config.yaml
num_hidden_layers: 20
hidden_size: 256
num_attention_heads: 12
head_dim: 32
positions: "rope"
attn_scale: 0.177
init: "orth"
init_std_down: 0.0
lr_mult_o: 3.0
beta1: 0.9
warmup_steps: 200
max_seq_len: 512
doc_mask: true
dataset: "wikipedia_en"
Each number is 128 + 24 x the weight over its row's rms, rounded and kept within 0 to 255. Layers, rows and columns count from 0. The size above them is the row's rms in percent of the matrix's.

# layer 5 MLP down (transposed), 1536x256, rms 0.103, rows 843-855, columns 128-255
size [104  95 100  97 102 100 102 102 100  95 109  92  90]
[[136  88 120 127 115 122 153 149 135  65 105  78 127  91 123 108 102 166 131  80 119 131 104 160  88 166 132 122 122  84 135  85 155 137 151 120 126 122 119  87 101  77 118 133 125 169  85 110 140 104 120 136 133 137 145 113 112 103 115 155 138 120 118 182 160 142 123 116 141 124 149 136 145 104 138 153 114 141 130 110 129 138 117 147  95  80 100 141 141 154 151 104 142 135 152 126 147 134 131 134 128 107 111 148 123 136 129 182 138 154 128 110 159 151 142 125 122  99 126 135 113 112 108 107 162 126 106 117]
 [119 140 101 118 102 123 149 132 115  87 113  91 157 161 119 156 138 118  73 143 114 140 133 121 135  93 160 119 131 122 159  97 111 119 154  72 112 157 121 131 131  98 165 134 135 129 110 103 123 126 133 110 112 132 171 169 100 126 121 122 113 121 147  83 162 140 144 143 133 105 114 149 142 165 183 152 162 109 143 119 131 106 129 115  91 152  95 144  84 124  92 133 103 119 142  62 101 129 130 110 133 107 130 117 104 103 118 163 141 169 108  95 140 191 115 138 128 117 153  82 113 145 106 126 154 174 127 122]
 [183 127 130 137 156  99 136 165  93 148 170 121 162 127 101 127 138 109 156 146 155 121 133 150 171 121 145 154 118 102 106 125 139  88 130 125 117 121 155  92 165 115 116 146  84 145  92 123 126 135 139 132 170 131 146 127 111 139 130 155 145  89 118 174 115 165 157 135 143 118 135 125 140 107 139 124  99 128 117  87 134 137 118 128 141 114 105 132 137 119  73 105  79 168 121 138  93 147 152 115  69 152 116 112 132 169 128 113 129 141 154 148 111 137 113 155 139 106 155 113 135  93 124  96 109 152 187 107]
 [127 115 148 145 123 134 149 108  76  95  82 125 161 119 170 134 137 129 169 101 125 136 125 115 145 143 146 139 133 144 111 144 111 130  77 111 119 117 140 118 150  89 148 123 116  79 101 161 118 131 102 110 160 119 125 134 143 118 142 143 106 151 124  94  77 135 152 130 133 102 171 132 151 136 178 140 142 111 129 102 177 144  88 118 115 150 149 153 182 120 141 125 128 125 137 106 123 182 158 154 120  95 156 115 128 106 111 164 143 111 107 144  82 129 120 110 176  97 136 114  93 111 136 144 207 162  98 182]
 [138 149 141 143 101 110 148  98  97 136 129 132  73 130 121 182 179 143 137 126 112 147 171 121 149 167 150 134 128 166 149 156  89 136 155 108 177 134 140 108 107  97  95 171  94 170 155  60 105 110 149 127 152 142 137  66 106 129 123 137  85 130 125  71 136 187 128 132 141 112 116 139  86 130  89 148 175 131 111 116 101 144 121 165  50  97 138 118 110 136 156 139 155 125 118 105 110 147 101 117 119  98 144 124 134 135 112 154 108  97 177 149 119 136 114 109 128 144 153 136 169 118 132  68 152 171 126 135]
 [122  91  82 146 109 117 129 118 121 156 138 108 106 150 159 112 130 130  93  98 144 153  86 134 129 124 132  85  96  81 103 120 121 123 137 140 126 115 176 142 112 108 160 130 136 158 124 115 122 155  94 124 208 186 160 132 110  89 124 155 125 108 121  86 104 157 110 138 109 109 169 132 145 151 138  90 136 127  97 174 144 171 126 143 164 104 105 119 177 111 149 107  94 110 134  95 141 153 102 165 137 114 129 115 157  92 161 101 142 123 142 127 132 152 129 149 138 120 107 199 154 143 129 142 105  89 117 137]
 [117 144 147 160  77 154 129 135 143  98 148 145 135 109 109 137 122  79 171 154 136  88 102  89 123  99 124 117 115 174 123  97 157 105 132 182 152 109 116 141 113 165 125  84 170 129 125 122  95 117 142 120 130 171 170 160 174 134 108 143 155  99 145 178  87 148 132 117 107 122 167 134 127 145 176 102 103 141 149 146 151 136 159 162 146 138 115 121  54 131  99 100  93 135 129 114 100  91 107 117 114 129  90 167 130 135 147 106 126 114 159 163 137 131 124 130 109 151 172 126 100 147 161 132 140 129 165  74]
 [110  88 138 158 139 139 129 145 154 142 126 117 115 150 111 227 115 141  61 112 131 147  85 137 129 100 125  54 144 123 128 118 168  95 144 179 147 108  99 120 126 139 132 105  91 107 122 115 137 128 125 124 122 113 127 134 131 132 129 125 148 100 148 153  94 122 130 169 147 147 126 121  88 128 166 170 117 142  86 152  97 132 110 133 170 119 134 143  99 172 146 117 103  80 138 113 119 153 113 166 118 112 134 105 127 167 142 119 151 135 107  90 196 149 125 178 137  97 108 107 129 137 171 111 117 121 100  85]
 [128 114 142 161 117 113 119  88 128 138 111 120  50 159 117 122 126 116 120 145 190 149 111  87 122 141 134 172 132 103 143 121 120 114 141 137 128  87 141 124 118 131  81 124 140 102  98 131 154  68  98 101 130  85 102 145 156 120 122 147  95 133 176  94 121 121 143 111 110 118 159 148 116 136 109 142 153 116 105 147 123 114 124 112 135 132 146 148 179 145 107 126 107  93 135 158 137 150 128 174 114 116  92 125 214 173 155 118 119 154 157 111 149 137 110 161 144 157 116 147 154 115 167 158 108 130 104 114]
 [138 120 132 157 117 116 136  98 118 133 123 148 138 150 130  93  68 141 134 109 104 164 163 129 169 103 107 129 161 131 145 147  82 116 112 166  84 123 139 122 168 158 169 157 111 169 104 101 135 102 122 133 146 123 106 170 148 167 108 162 130 107 115 153 130 135 139 122 103  84 117  91 118 146 150 119 118 118 104 117 152 139  86 121 150 167 141  87 142  78 101 173 183 104 123 105 104 117 157 155 144 118 122 110 148 130 108 129 113 159 154 164 150 109 114 100 154  87 164 131  91 156 150 157 167 152 122 112]
 [126 139 115 108 121 145 100 134 180 129 148 164 128 119 132 173 148  80 162 182 134 119 130 137 150 151 109 158 150 135  93  96  96 116 168 119 119 119 189 113 150 106 146 130 163 172 128  78 136 145  65  99 106 112 131 125 111 138 129 154  71 140 170 147 154 124 135 135 113 122 120 124  95  87  96 130  89 170 120 139 112 159 132 129  65 183 148 131 118  74 128 109 107 125 119 123 127 119 136 146  95 125 112 127 100 177 123 164 112 109 105 114 138 101 123 159 113 146 149 139 121 180 121  90 144 107 159 113]
 [142 157 121  76 103 167 167 130 110 119 119 122 141 107 156 138 120 105 122 118 144 151 132 124 110 138 132 134 104 145 130 111  88 157 139 155 106 128 138 100 131  95 146 122 159 137 127 161 153 172  85 154 127 134 132 147 166 125 113  60 137 153 131 117 126 108 166 152 159 119 132 132 154 166 101 144 173 132 133 151 113 113 122 168 132 150  69  98 163 134  53 156 104 120 115  92 134 154 127 119 111 122 156 107 150 138 129 123 120 101 127 107 124 182 135  93  97 131 124 168 132 120 124 125  77 148  99 103]
 [182 104 107 110 124 137 121 173 142 149 169 149 163 101 110 115  73 141 122 167 152 100 117 140 161 108  92 160 169  70 161  89 120  86 113 124 152 159 148 110 120 102 160 139 153 158 145  54 113 117 163 142 103 116 149 114 146 112 105 118 162 145 101 118 108  92 130 156 126 127 118 143 135 138 105 149 113 139 144 104 159 123 135 130 135 101 109 127 189 126 125 139 139 149 133 111 107 137 117 159 162 162 110 119 150  98  99 141 115 140  94 142 169 129 105 125 123  84 137 117 108 136 121 151 123  97 125 123]]
# layer 5 MLP up, 1536x256, rms 0.172, rows 844-855, columns 128-255
size [101 102  98 102 103  99  99 102 100 106  97  95]
[[ 99  77 115 111  87 140 111  98 160 112 129  90 127 139 143 125  94 102 162  58 134 122 126 142 140 125 164 134 129 138  93 110  67 141 112 147 148 106 149 156 120 118 146 113 126 114 142  87 112 123 127 126 123 168 132  86 127 121 129 130 142 141 138 116 128 137 130 114 119  84 118 153 129 101 141 139 142 146 164 159 113 148  80 113 105 178 110 161 140 113 115 109  97 131 133 102 146 140 136 166  86 105  97  91 126 170  85 129 100 146 123 136 121 137 186 146 160 137 123 101  96 142 140 118 103 117  98 100]
 [134  96 133 117 153 102  88  88 125 120 163 148  66 134 125 101 122 118  47 109  94 138 118 140 108 130 158 132 123 123 114 140 107 198 102 170  98 160 138 147  96 118 123  94 131 103 134  79 179 105 108 114 109 112 124 163 125  82 113  86 122 124 100 129 119 106 112 153 133 137  92 152 125 143 153 167 161 127 136 154 105  96 123  74 130 161 163 130 122 129 155 109 104 142 138 114 163 112  99 128 150 138 170 119 157 112 162  90 144 137 136  93 100 108 131  96 134 140 137 148  99 167 128 138 123 100  73 142]
 [167 137 108 163 121 141 131 126 170 140 142 165 166 154 151 115 159 119  83 137 113 148  86 113 114 115 100 142 112 123 134 149  90 140 202 161 124 121  90 136 146 141 132 142 129 129 139 115 147 110 128 145 112 125 140 106  80 129 116  93 135  94 106 107 111 100 125 137  86 128 106 143 127 147  97 116 126 136 165 160 124 147 147 103 135 140 107 139 117 136 163 108 105 124  90 129 150 153 139 114 146 146 102 146 142 131 125 127 125 124 104 142 170 119 165 142 135  93 128 133 137 155 115 105  53  97 109  97]
 [158 128 127 134 151 155 118 110 124 113 119 160 139 136 183 142  81 144 100 131 171 103 141 132 137 154 137 125 161 122 110 101 102 100 133 114 109 112 120 121 150 161 118 162 176 146 121 132 153 103 109 177 121 129 196  94 133 145 100 122 131 129 126 123 123 108  78 156 124 167 112  97 131 148 140 183  94 139 119 107 124 126 102 123 139 101 154 134  88 133 144 124 174 110 134 126  84 104 110 150 103 128 125 120 100 101 118 137 121 144 136 112 160 165 164 123 144 151 139 102 162 175 125 160 118 126  79 135]
 [127 171 114  80 125 130 109 153 113 130 132 153 122 155 143  62 131 110 134 125 119 142 105 139 104 131 117 118 113 172 114 145 116 144 128 129 112 155 148 141 158 107 114 118 176 121 144  90  90 101 171  70 130 124 150 141 114 144  99  96 130 136 167 151  96 112 122 109 154 118 119  91 161  61 160 117 141 162 144 116 123 142 172  87 113 155 128 132  74 122  94  85 150 150 129 113 139 133 123 129 127 165 155 148 104 106 125 101 114 165 116 163 175 116 116 141 111 153 123 108  93 135 188 114 125 155 115 106]
 [ 90 136  94 160 135 143  78 114 144 119 139 140  96 149 112 118 122 114 117 154 101 124 159  94 117 158 128 120 155 126 160 150 168 110 135 142 163 110 143 140 123 119 123 163 132 134 139 122  65 151 123 138 131 150 110 156 135 144 129 157 143 111 148 123 125 112 117 149 132  97 126 152 134 140  66  95 126 128 152 108 121 140 124  79 120 142 158 170 122  78 169 144 177 133 103 133 125 101 156 157  89  80 120  87 135 136 150 141 108 141  94 119 136 154 138 111 106 106  98  89 103  89 144 101  99 154  91 130]
 [173 118 112 170  65 160  98 142 152 116 129 116 100 118 156 148 160 108 134 120 132 118  89 116 146  99 129 155  96  80  91 136 127 144 127 140 103 123 142  86 155  99 128 130 146 122 130 127  96 138 129 146 145 131 156 116 137 132 117 133  79 119 151 102 128 157 138  61 151 101 116 121 124  87 172 131 139 143 129 137  88 141 112 108 147 117 148 108 114  93 146 112 100  78 173 126 112 140  95  77 116 156 111 119 137  61 123 119 143 165 131 118 108 182  94 140 103 146 126  92 150 122 143 169 130 126 118 144]
 [116 135 130 118 123 160 128 161 137 151 126 132 154 153 140 146 180 136 142 121 102 112 134 118 115 124  94 128  87  88 105 130 109 167  97 104 110 122 140 182 162 116 157 156 134 126 142 156 141  74 148 137 105 124 150 161 113 122 134 149 121  75 126 143  98 115 112 109 142 156 150 120 144 103 138 146 102 166 102  69 155 129 126 148 136 126  98 137 120  90 137 100 146 151 106 144 143 143 134  84  79 152 157  94 130 101 138 151 144 146 158 142 134 128 115 128 125 152 148  96 139 173 147 135 151 105  95 113]
 [150  98 106 128 130 143 149 166 142 132 161 155 108 137 126 133 149 122 116 203 166 126 137 137 102 116 168 154 107 139 129  91 124 130  88 124 157 106 100 106 137 114 114 147 101 137 160 168 151 171 151 110 103 106 137  51 124 172 114 103 112 117 128 157 110 124 130 114 129 132 208 172 114 113 118 149 128 126 120 149 116 131 140 161 141 101 113 167 112 109  97  95 108 137 127 124 150 120 116  90  98 144 151 107 102 139 139 140 108 109 102  92 170 122 119 131 100 120 121  99 133 131 115 162 123 113  98 121]
 [112 117 102 106 128 163 104 117 165 110  92 128 151  98 111  86 142 111 109 133 159 106 135 123 129 113 102 107 153 140 109 140 141  90 117 142 121  95 186 108 123 138 139 173 124 158 154 105 142 108 111 162 118 139 111 141 127 122 143 134 126 114 113 100 128 113 130 102 145 106 131 149 128 127 147  92 103 187  84 152 142 102 118 123 172 100 120 126 146 105 136 122 132 157 158 115 127 111 124 138 111 142 134  72  82 128 138 105 107 141 156 100 141 142 126 105 118  83 140 128 154 164 120 135 172 134 143 114]
 [116 135 153 175 110 117  91 170 118 134 111 128 148 135 116 118 170  95 115 128 114 166 100 143 113 113 102 148 166 172 134 109 153 168  96 117  98 139 145 173 154  89 110 101 140 113 103 165 135  96 135 149 138 135 152 104 102  96 106 144 107 100 126 127  83 114 125 142 115 118 134 102 108 122 110 101 149 162 116 173 111 145 138 143  96 119 148 126 118 131 162 122 134 148 124 146 134 114 128 102 129 127 133 114  98 151 144  74 126 193 113 140 110 145 147 180 135 165 140 118 114 109  95 122 137 145 110 146]
 [132 125 138 159 160 163 139 103 103 132 109 154 131 142 125  82 143 110 117 104 139 101 132 134 109  83 157 110 100 120  82 149  99 157 141 168  88  91 146 125 111 145 106 136 160 136 115 151 134 132  86 123 131 104 162 133  66 151 145 139 141 103 107 139 125 139  89  98 126 118 134 109 152 144 136 130 121 116  73 112 117 132 159 146 113 148 120 128 167 103 111 149 142 134 107 125 189 105 131 116 126 114 153  75 110 167 114  90 148 189 105  78 131 149 117 131 129 131 134 131 101 189 117 117 135 184 128 144]]